{
  "n_layer": 8,
  "d_model": 320,
  "n_head": 8,
  "n_kv_head": 8,
  "head_dim": 64,
  "d_mlp": 1280,
  "vocab_size": 3084,
  "activation": "squared_relu",
  "norm": "rmsnorm",
  "norm_place": "pre",
  "norm_eps": 1e-05,
  "positions": "rope",
  "rope_base": 409000.0,
  "rope_fraction": 1.0,
  "qk_norm": true,
  "attn_scale": 0.206,
  "bias": "none",
  "tie_embeddings": "early",
  "parallel_block": false,
  "extras": ["local attention windows", "capped logits"],
  "init": "uniform",
  "init_std_qkv": 0.0388,
  "init_std_o": 0.0,
  "init_std_up": 0.0388,
  "init_std_down": 0.0,
  "optimizer": "adam_variant",
  "lr": 0.00116,
  "beta1": 0.9,
  "weight_decay": 0.14,
  "lr_head": 0.0167,
  "warmup_steps": 395,
  "schedule": "wsd",
  "decay_fraction": 0.816,
  "decay_shape": "linear",
  "final_lr_fraction": 0.0,
  "batch_tokens": 65536,
  "seq_len": 2048,
  "doc_mask": true,
  "train_tokens": 368800000,
  "steps": 5628,
  "dataset": "wikipedia_en"
}
Each number is 128 + 32 x the weight over its row's rms, rounded and kept within 0 to 255. Layers, rows and columns count from 0. Numbers have three digits each. The size before them is the row's rms in percent of the matrix's.

# layer 4 MLP down, 320x1280, rms 0.0432, rows 209-319, columns 512-575
101:179160119158131108211115089150121128119135126073199106185149091177160123103163111109109151134101122106128116108153083146125159089174127063096097110109134130153120143150123115135131106133138138
101:200135163114191117072157199133154123148133050135085131142161131159066128164120125158153130197123079105149135086149149088172129071162161138143120185140090125109153137140144127127134115087096118
101:133117191123136191086132067144165131148105139172167170094209065173122174144080089123048116145169131130164139172134088160180147224142191130109189154156067125086107135123151077155103115125159127
104:116130182124158115092156077127085179066140113112140151095151111129162141190123152114180182101149124090120130134114162028184105160150145097138138111133132100092129073148156055148174093151180113
102:134128104164112068168126126128133122109160162157178081054161183121109036135160136119160082136114075130171119131177123169150134133182077085114095148153098169106180172132120118174159153148157110
094:117142113070140130114113095143114083180150192139095140147139151148123163069125182155148058074186155193169123140124192176052183168096110107134129150153093101127190135154102099066090120104039135
103:155055125156169116111165135142169099128145125106131129083122175087101105089107160141132108112103114139167164146175165155153169136105116155089108133126101130177142149141106160126155130155178153
098:169119110100099168108131143105146050157143145151181111118094117113105109142114140075144136110146151111138143092144213160150194093117109090142122125101150159135098125049120131102141119136099141
100:130077123165192142109136093095153150142106094137108108105127168066171128120145170133154125163174143062074166064165128160135144109124173188174187130053163126082151113137053196145141131140146125
100:144097095133124114137099121114123153094180132098148142089135116148123114152154125123123118106121176112090181129096189137092090130135102097106175106119086184135120134129141142078156070162106095
100:129079145205129098115150132095180107117117117112118114091153138116075088147120158126081155122148157138130056124187101151117149160173122099134093117171079089167116134134159115114118139181148120
102:133123118090113146042067112187161164141111051110182103112109117106151114107087145174132149148148059100155070119094110158139119136112130140105142097145139133192151142130148190163164121192104144
103:093140102101122187130097165177195145111123104083184184113067108166124143083182126126106142096120142092097095155093148103127067173157066063149130143091146134141138131112124110129109116116148196
099:161111120136158078107131145169114104103107148135140176143108135112207084124126152114146168105112084113140192143145137062095087134129116069134164145083088067159125121141129080095115116135152088
104:152154208119133138155147154096132130162129170136132151127138178158158167093126120116108156155150150087081094145143110086142190143115088156118144094176110063146043114158081171157158101115153128
098:156107168101162115110137116155063147121109084113081108073135163113134144174087176158099131097157108084130096109073101159179142089162160163110128136150064177166137125156117174111151157158133153
097:105140070105097152167162159076136123143112151124073209166097127094075153175174138145124149143134100152110088130115099124141031162108119134210079204148171120133136130109118187135117149173129136
093:191142130110100107073196178162171114120129113096111156154088153134154153107148158190178110160168167140107159082159103093155158160071144204120168065101165071144149112126180096174149104098104168
100:164175218078153124128099133163092113171137088159090167139113140140128121105162139152169141081085120147106102114111124082143086144055135116115166177130118226143140135128132078079070158110170101
100:111141105048171111135168142126083143121095132209119183127115151161156136140131103162110128128169147135127074120203086098134119131171157127115123131125129162069119117134119101111098122134129094
102:149159100149106167130125147138108076191141090153121206149155066144178118118085070149070189122102073136094134063072153121121129117192170121090129135114132163129110138162157162135140151140103168
101:164149181160110176096125116159117154140092137136152146133138131107089147161095096174147130096086111106093098166070149161129106125083048155119149152160144120108106181151167091113212092204145156
106:105144098122176191092144110095124080087162196127076109095128137142109078096081084169141150126147122107094107051132153162123176085088113168129115160067080155129170086134111065111156103112102148
101:212154109088178112126129165112104125086138114172102097170120182112111102165140141100098166186115102149136098104169077113150151120133156174138118166126126108132145219107114147139144160130146177
105:179160155109096150144104147209146142144187097137116155125139172112152098110105147128160224060135087191171154135101191092133150150133147154149168123125145114108159105143096124124198125119142166
094:166143137088125137099136141120117128088177099106126125139108087125113128086179072081145094161122144139144136103087148142159064082152151102165163160106161116141176104081122136146155164134139113
102:131089195096094092086104080131179155130159135115123130078108139155132147155125183153111152174109177129140118095220058099149165101132112079126129124113149166151215107137143104170104102161147116
101:152110123139063096149066151155125090098099179127093185135087108103106088205136095132096141076104105152096112050092131134141148143095150140140102181186089151107105150175180161153130155111153097
098:026148168100127084098113077119160132109127164096144100135209102157145130109123119148166166093225163132169139178104067139118121207134171143109123113107117075140133124085106148090113077203096177
102:135166130037139096107080112123123107197066100113103128102157122125076103075145154151181092111122187119085105153142099106153085151162127153111109128168165149144091139093137118171152117138165116
101:086113167101204162095087152115103060084072116173175141120067106130127141149134102058080176142150182135124161084135082139109126139088130190098079118155143125135173140107143126068136133184144125
103:111159118170050167148046155144135149118183107153129202130164115144130136131173157136130183143055125124100144104065147143127082132098143082155130130115155152173134104104118066196154154086142108
099:053133092148127088132108129102109129151091199119174089151141144124122114157152157201074153088156157132167087084120104189116140175155091203131123184165162162116111106096138139134148123075061094
104:096152082153105106123132189138167182135107127118115103117116106133134127135139148126108104066075104128133101164124127117075178141144087148133097136138168053128111154152134117076104126103057174
099:115127128151160167100088156148156093081107134094174100102110086144226150162118170136118086142093147174070095124139173099124117151143138051131121122154085118109064106164147101180122093095112114
099:139135160120151131130150146110132166086109075145130139085121084152098106129148178113134154113108088103155083146150152161155175098181210153149147140146140064146120150110041066162153141133160106
101:156158135124071117097131145153159088137153104141143152162116127178180128087129139176170104115099140121137094114171204124108018116127110054120158163139087130174014094104126115149119108128108148
126:103109120186095098155124182109133169173115128083099145131102109180135195191133106139110125171113127098165160131136128111106098150146174106098130103104107116169129110182148154163131185115167128
102:170147162092075118172102121126110153144057101117107093109134138127129121098120118147111098171117111118090179162146082037098143139168135102045175146110150153123176168182074148160115138128097148
096:156072138140128106117094154102112139122099102109110158139105127129136162169120136087131083101155131068145093151125144176150115113130168142142125107126103108142131100130104176128154119140139085
096:103112175141121156199080179103131142096139143093098114135157171095078126127169175139129136123129181102146166119142127146135098108097092071094097095147110106107117099205178137120103128149115137
093:071119115069092075122095158092089105154036153093120159112107087102087146113096167105080106149181140126069129132128143181104115171156153153200136152082138110148143158102099127084131138149107098
102:136117169109150129132103154186090193138085054168129095128109028153070076155170140154170088134070168176160045173064145084124026130185136118141127064136115090117151151086117112116106082149103112
098:106194122155142078158062078098142169055178138071134092140150147150163135141146114149163168118146094163228141105137183115157168178153141145148090145124070104145096162120143105165118107125161148
099:164203187144122133167078160162096125165147141156123133147159160123083155180128171122125162068149169153164117182156057107164157143133125065157162160119148179106137136119211153108137130166162141
099:103154126087130157141153150115091168126049162081163181145186145125109111103152126162122089141062138161134162118249109112124108102147071094114150137164169145127141159166146102081109174177103121
097:079109128128164203125165095121110164109147173138087155111134072121133143101199096108093092123167174133117126128144149083140103105067048139159164115116100183087154090137103056096097152128104159
102:114068167140111094049155125084192080176135143162124128175168090161151111149114131136192127076126144096168142198159096163127205146098118174086149107107139122147203065144114144102175100118107108
099:124126200078119146095120108057130142131108146125059180111173131107152129081174098065159133091138096138096115133149045119153185174088084173198067166120103144127110159114150179056128114137158129
103:165159157222170172098170164129088146127137173095143160152184157041111162166121142144114180131158158100096133125110140124160123165101100125058153139160166129114133091152106168078132124145159139
095:229122171136120202103134153126127133106135156153100094101142139157099163159137106173100108084114166114093115119113145058156130092054123168117130143105110098124108131162108138102120089141178131
096:138125107194107102117177168125110135097082151153150165211056065119163130135084124089122097152152130092116190137080136144167126160109116116178148154081144081126046119148184132113132102086122164
105:175098122155130159098179162189115147090206076098138084107122165102080129135176065166154143116122140096186157066168099139094053136078128101109119149140140110049087117145128096168115112164141143
098:190132120111118129164146164182163122157157138156097084144137071067072115143129161078156083123148096161121137149091175131113181067167095187142131178056144103175099129169091109182132135137121122
105:081175131073151114108191131110115152160123144126149152108109086164133122159089091177181137037136151151144047080084130070179146121092073175091108131139149154150113131104119165114098139121151120
099:093156071061198074123116144141119147137134122055083155170173193111123077151167153139115136066082103103104116087111180098136110132072147115200112159113122137131122151084154139087157123114111114
104:150054170172103129105136134115116152129124183108166181168189080162152169129126109082141093130177136060095198092166128134135086062129117134171121152156135103093083160121117067132187099081133109
103:135092171129145166121077095099159093150070178097155136109124111111170129089150123080141080103085175133103099091142151102128165111178130111144114169139139135160123098137131152076100138110117113
097:150137108131086173152139177129113188158160123111161109175131106132104188079114171129149135133134149108134091125156142106111128110136109097119105109085145165150154134151122113097108100170112095
096:073163157138164200158116107071139103099049151086139167104129143103142095147132169122083147148153132110152100115098100171127124098105194100124120111134154132105116088125150133128179152190134111
106:072129147124089155143154075116076105127139172158130130095111130063140093137115111149118127124095132110102151103150162138115160124157145113164134151094157149123094128127103181102109154120123108
096:132137104157146195133074140158154089097059055176132136092144114135112153146172152173140077071133088166105123078134110144095191072116171124133152099109118146175125094144116102136099126140181112
098:065115136133108096133071137127171128187162165151161132145120167133142153129101169138078110129154107118127172143140171088132069111172133121127128136124113157060149154132149157192119116162127149
100:118177126101097192131103164071184150142046132073149118134122071108125133152068195135100153123060102075118108153170161106177161077176118102100097056058148191120156134115120184141067075115095120
093:125118131114182110095158140098136155068151084132139115121095063078141105153130133207140144197078181094163151127049131149140091112052091122132135169117148089131097102169064161134151138128144125
095:136158127180120128116064126238107189114072134120101107136099177187142134158110117149122076162102099113071075086164110132100142153135178072105110044181153097054139119185185108150135161088143111
097:149181120063073107194061172142134161086095119169181085147119126102114156094124081137193155116177153141135151128160166195165124141116143197042157176149154145170112151088095128158147186154137142
099:137130121139127100170068071103082122120105103177088188091078108148113138151077128142160173109205153141148183076096177108101059101124138120139116115143129085075079126100149105164147151123086085
099:107083119168055140170120230045131150136064083134141085091124107151159149152132222132159136126130168089137140143108160101110096145175137119081126116128180158065105153169172157185088138132175141
109:128141139106082079136068143116153126144073135123105120178169120137170132151103105074152129150088186153086116130118138125134120155136111094173120141157167122114094102145114127140121085134116162
086:132186164082171126184157094096115202092091127156131099107115122226129098155164139106131181182175141137150107101121136121139158048141129146177096123149161098128140126092069136083211155129172130
102:156165168126174151133040121116155140136148115208122124127148160102131100116120164129121131160214139116118132166125098147100140136138097124111115099127036130131090119145132151147068089146100136
101:156106156140152106094202176169119103058155152066149124120200148136143139135161157130102101174085092087112121178111181158139118060114174131107129115107130108149124104157139100162180146158165148
097:143172111131167133119109128109147072115143130125155146126129135088097142108162143186113130167182152124159140075118148115129160153142144148081125114096100148172075163179109170177094158066104161
106:136110140109157055161109171154112116101156152147132165134072131136128149107145112087154141182124176094151126100148117109110123143162209101114139112085175080112078166189118136127132146107140124
105:197142139137115124117106143118107123117107080119132147116129136083135126129099157106154129142147107101117124139112127083129117096126115113108105137152079080078133152146159117128182119098119136
103:143157173116147150131103101122120068165118150086122115170114131117100162222104183098097091118078131077154150100108140192163130095120189133135137120097142111140143080127136127128124190139118114
099:106197156116180140105113144121185131091147123124123136144107138163115127109196163103090153163129153104168133119127091101064104147156094132127152147122213132097113123111163192102140105172073102
107:172112130117138128135192154126135145109100165068146166100144097128185104149179154106189080145112148145107156150160141111121056151145126082115170139094095131136115096123126191175155118136162163
099:117135170143151145087143159149138090083136173146102126102100115112138098159145119151128107174086116133094086098102095154126151149096155145148089164121142071158130070112160090099110148138103126
093:158167167130112128120215173119125192138178176140144083153111111159095160111166088163173121127126092172159084146144114165151132158098157125124183129137135135139141124062183110084115132098121095
102:116163059119177101090138084121100084102095196125133094111152113105129131144131122126117105134108176124150119073148083163130187093168175125163118126095092128114095152109096155183128089109126094
106:071197127112133116134169116162192128190122113130140145151183148149160124133091141123128148175077098115102098187123142170125082077121130071071082070080113131173124218111118088147130146103173131
102:204121155106119153096118162184127125096102207143141192129090113164082166109150157143132036124073160138173152116098119146097117094101069104159126172114184133151144108134143156193152131146153130
097:112126110144117171110141164110067099099104195103133113115139082121102091139111097168145163118124106104162163105145069066095150120112096182143121143052138158094153137137143132071098104132109096
097:123171103044153085126150144154164154144175104159190134109077183113212098135122087144163084138136135163137108152098084111106113140139131117157113095123138165061117138159066117068115120201176145
098:136106105150105121115190137131121099140099129174093143131116141095124114146145144157139153137075136090170114146127090135150050178083084157136093140158096139071105095157123157148120094109146086
094:124198080137151119093126092109106157127091157058192114123088047135159079113051111157139071175182101128171127172123160162156136132117131171115144073101165131151096139095098175141131114165188134
103:156139105146154069130155160165112112121142086078113138143132096155086152125182124146159203093083227107098161098115187193131111143084093135077076106158128139157121155093050097073184153135082100
102:146157161116163160182138123109120134162134163073134124147168184115102113117131186159151190138101137124124142115138098156119140098137080149125098139093186114153144140100108162098118110058127117
098:150144096148162119085154144135172120131072137182149118123155124136085130158113130083076125096094118110071115172030174111127128063168095091147146147140112168143114147127119099166177137070157172
094:124163100097131118112115149148185096166093158054146182120086125124073131118157156149120165062136191167120080150134079111165094142069187131127079116078111091113097093170080128108116105112058130
102:198064071136120155199081110149069155190115155152077108158116173194111071085141164138120125152130073140154164117177167151142140157047112241126141158136055120077111134146135148137134107132129100
098:123255158181137157145107086159057146134144150171145069168065103149099072104113095137174142085104143109220099167166082124130088099134148146104130147187130136138168136109151145153117187133159106
102:125141189185131095171077083125088134162069091163078103104165158148159133094118119167109081109128117187147117143157144108076138112090071111052142136128141086155097056148117127107083085124081146
100:092089132168134143112096130131102098113119135160101166146164102063097096103130116133138098128133102091138127142106123124113126154103155168143171132122120112104115075129163190155130114101111123
103:121113157117108110076108137113120152134101096137145099137116105156119166171122125169226094144157106153108095098126163112078123121166152174141118151114182136132179098134152120114148109152115129
101:091138128104172119113163127091136149134151067147153114193104038071164101106133178121113116166127048069083098133101135125116192061115053055057127049115099134126092102108071113090145093135139145
102:150065146108147088191141092051122147137195103141107166149102098126135120196156225134115053114075165147146138139098127119107111152079154091106123107084158116127176108157116195093124147173167145
102:140129162136131167103151104143162068144115094134143097144179144143126109144106150121060093124127137107079131085081148060127123125093135118144108119177144159151114176115107070108129068139093131
099:138069142123128111137052126158137099147090219086166121163083150123175142138148119118171155157154179160112087118140133101156121104159135154109129173123173064108158073125112136166111117082107086
087:142170175113110116079157170088125173129063132134108121110089116174087152131122184170074129198096110039138124136131106096146112125084092126099174113136206156130149115145080181104182130134123142
105:155112162147120127120176113115093102111092093068105103083110148107133100144133172094096161170108148162137136120095163108098139109145124117110135106187126143075113100151108117151094146112073207
101:217133098114098178068162099118110160120188136154150119134105140157133139102088111128112133165169122123140116187189126133159152125138137122141117078175135134089083133134099129138121104180151138
098:164137146169127155120194079157130067108113126121181172102137095107132112201109126183100088123132122197092134125138124103135146135087161152112129102103114120156172153147115145134096155136150069
104:135136123041132138139091134156082112083187052122084163106109172160188117128103168187192092126086086132092143136153136086119112119165100093134101137149104120220096114099124096117113108118146135
099:126188108139171144130185119116103118102121170160110173114138198094127122122133173057081103180132144114107154119123064087146126140120110122080144112165043073070066136158088073100117117126119109
100:113136082134124083095072118125162143183147137189188149077119155119127131137117102127148125110094119148131109133096088134134090088169071127063128130137104109095065108110131075143079131152120131
097:112180127149101153061157117133111158142123169117147184150105163084145125147137108114214135071152137203150101069103100185144131100164066069165144085116145118144141161131153137161132063072150149
100:115165113151088125124097085135179133176157138142128117114110135089140127181127124154123076139144164152103126143164161129139128139129129168115143161117140169145156076164133129096080169112079149
103:150175154123097110117090114191140118129144104138158168200107092128165145135173129129153098115159117076138142155124141104180062134143058070185190132130146114112083174164131116115208119119139178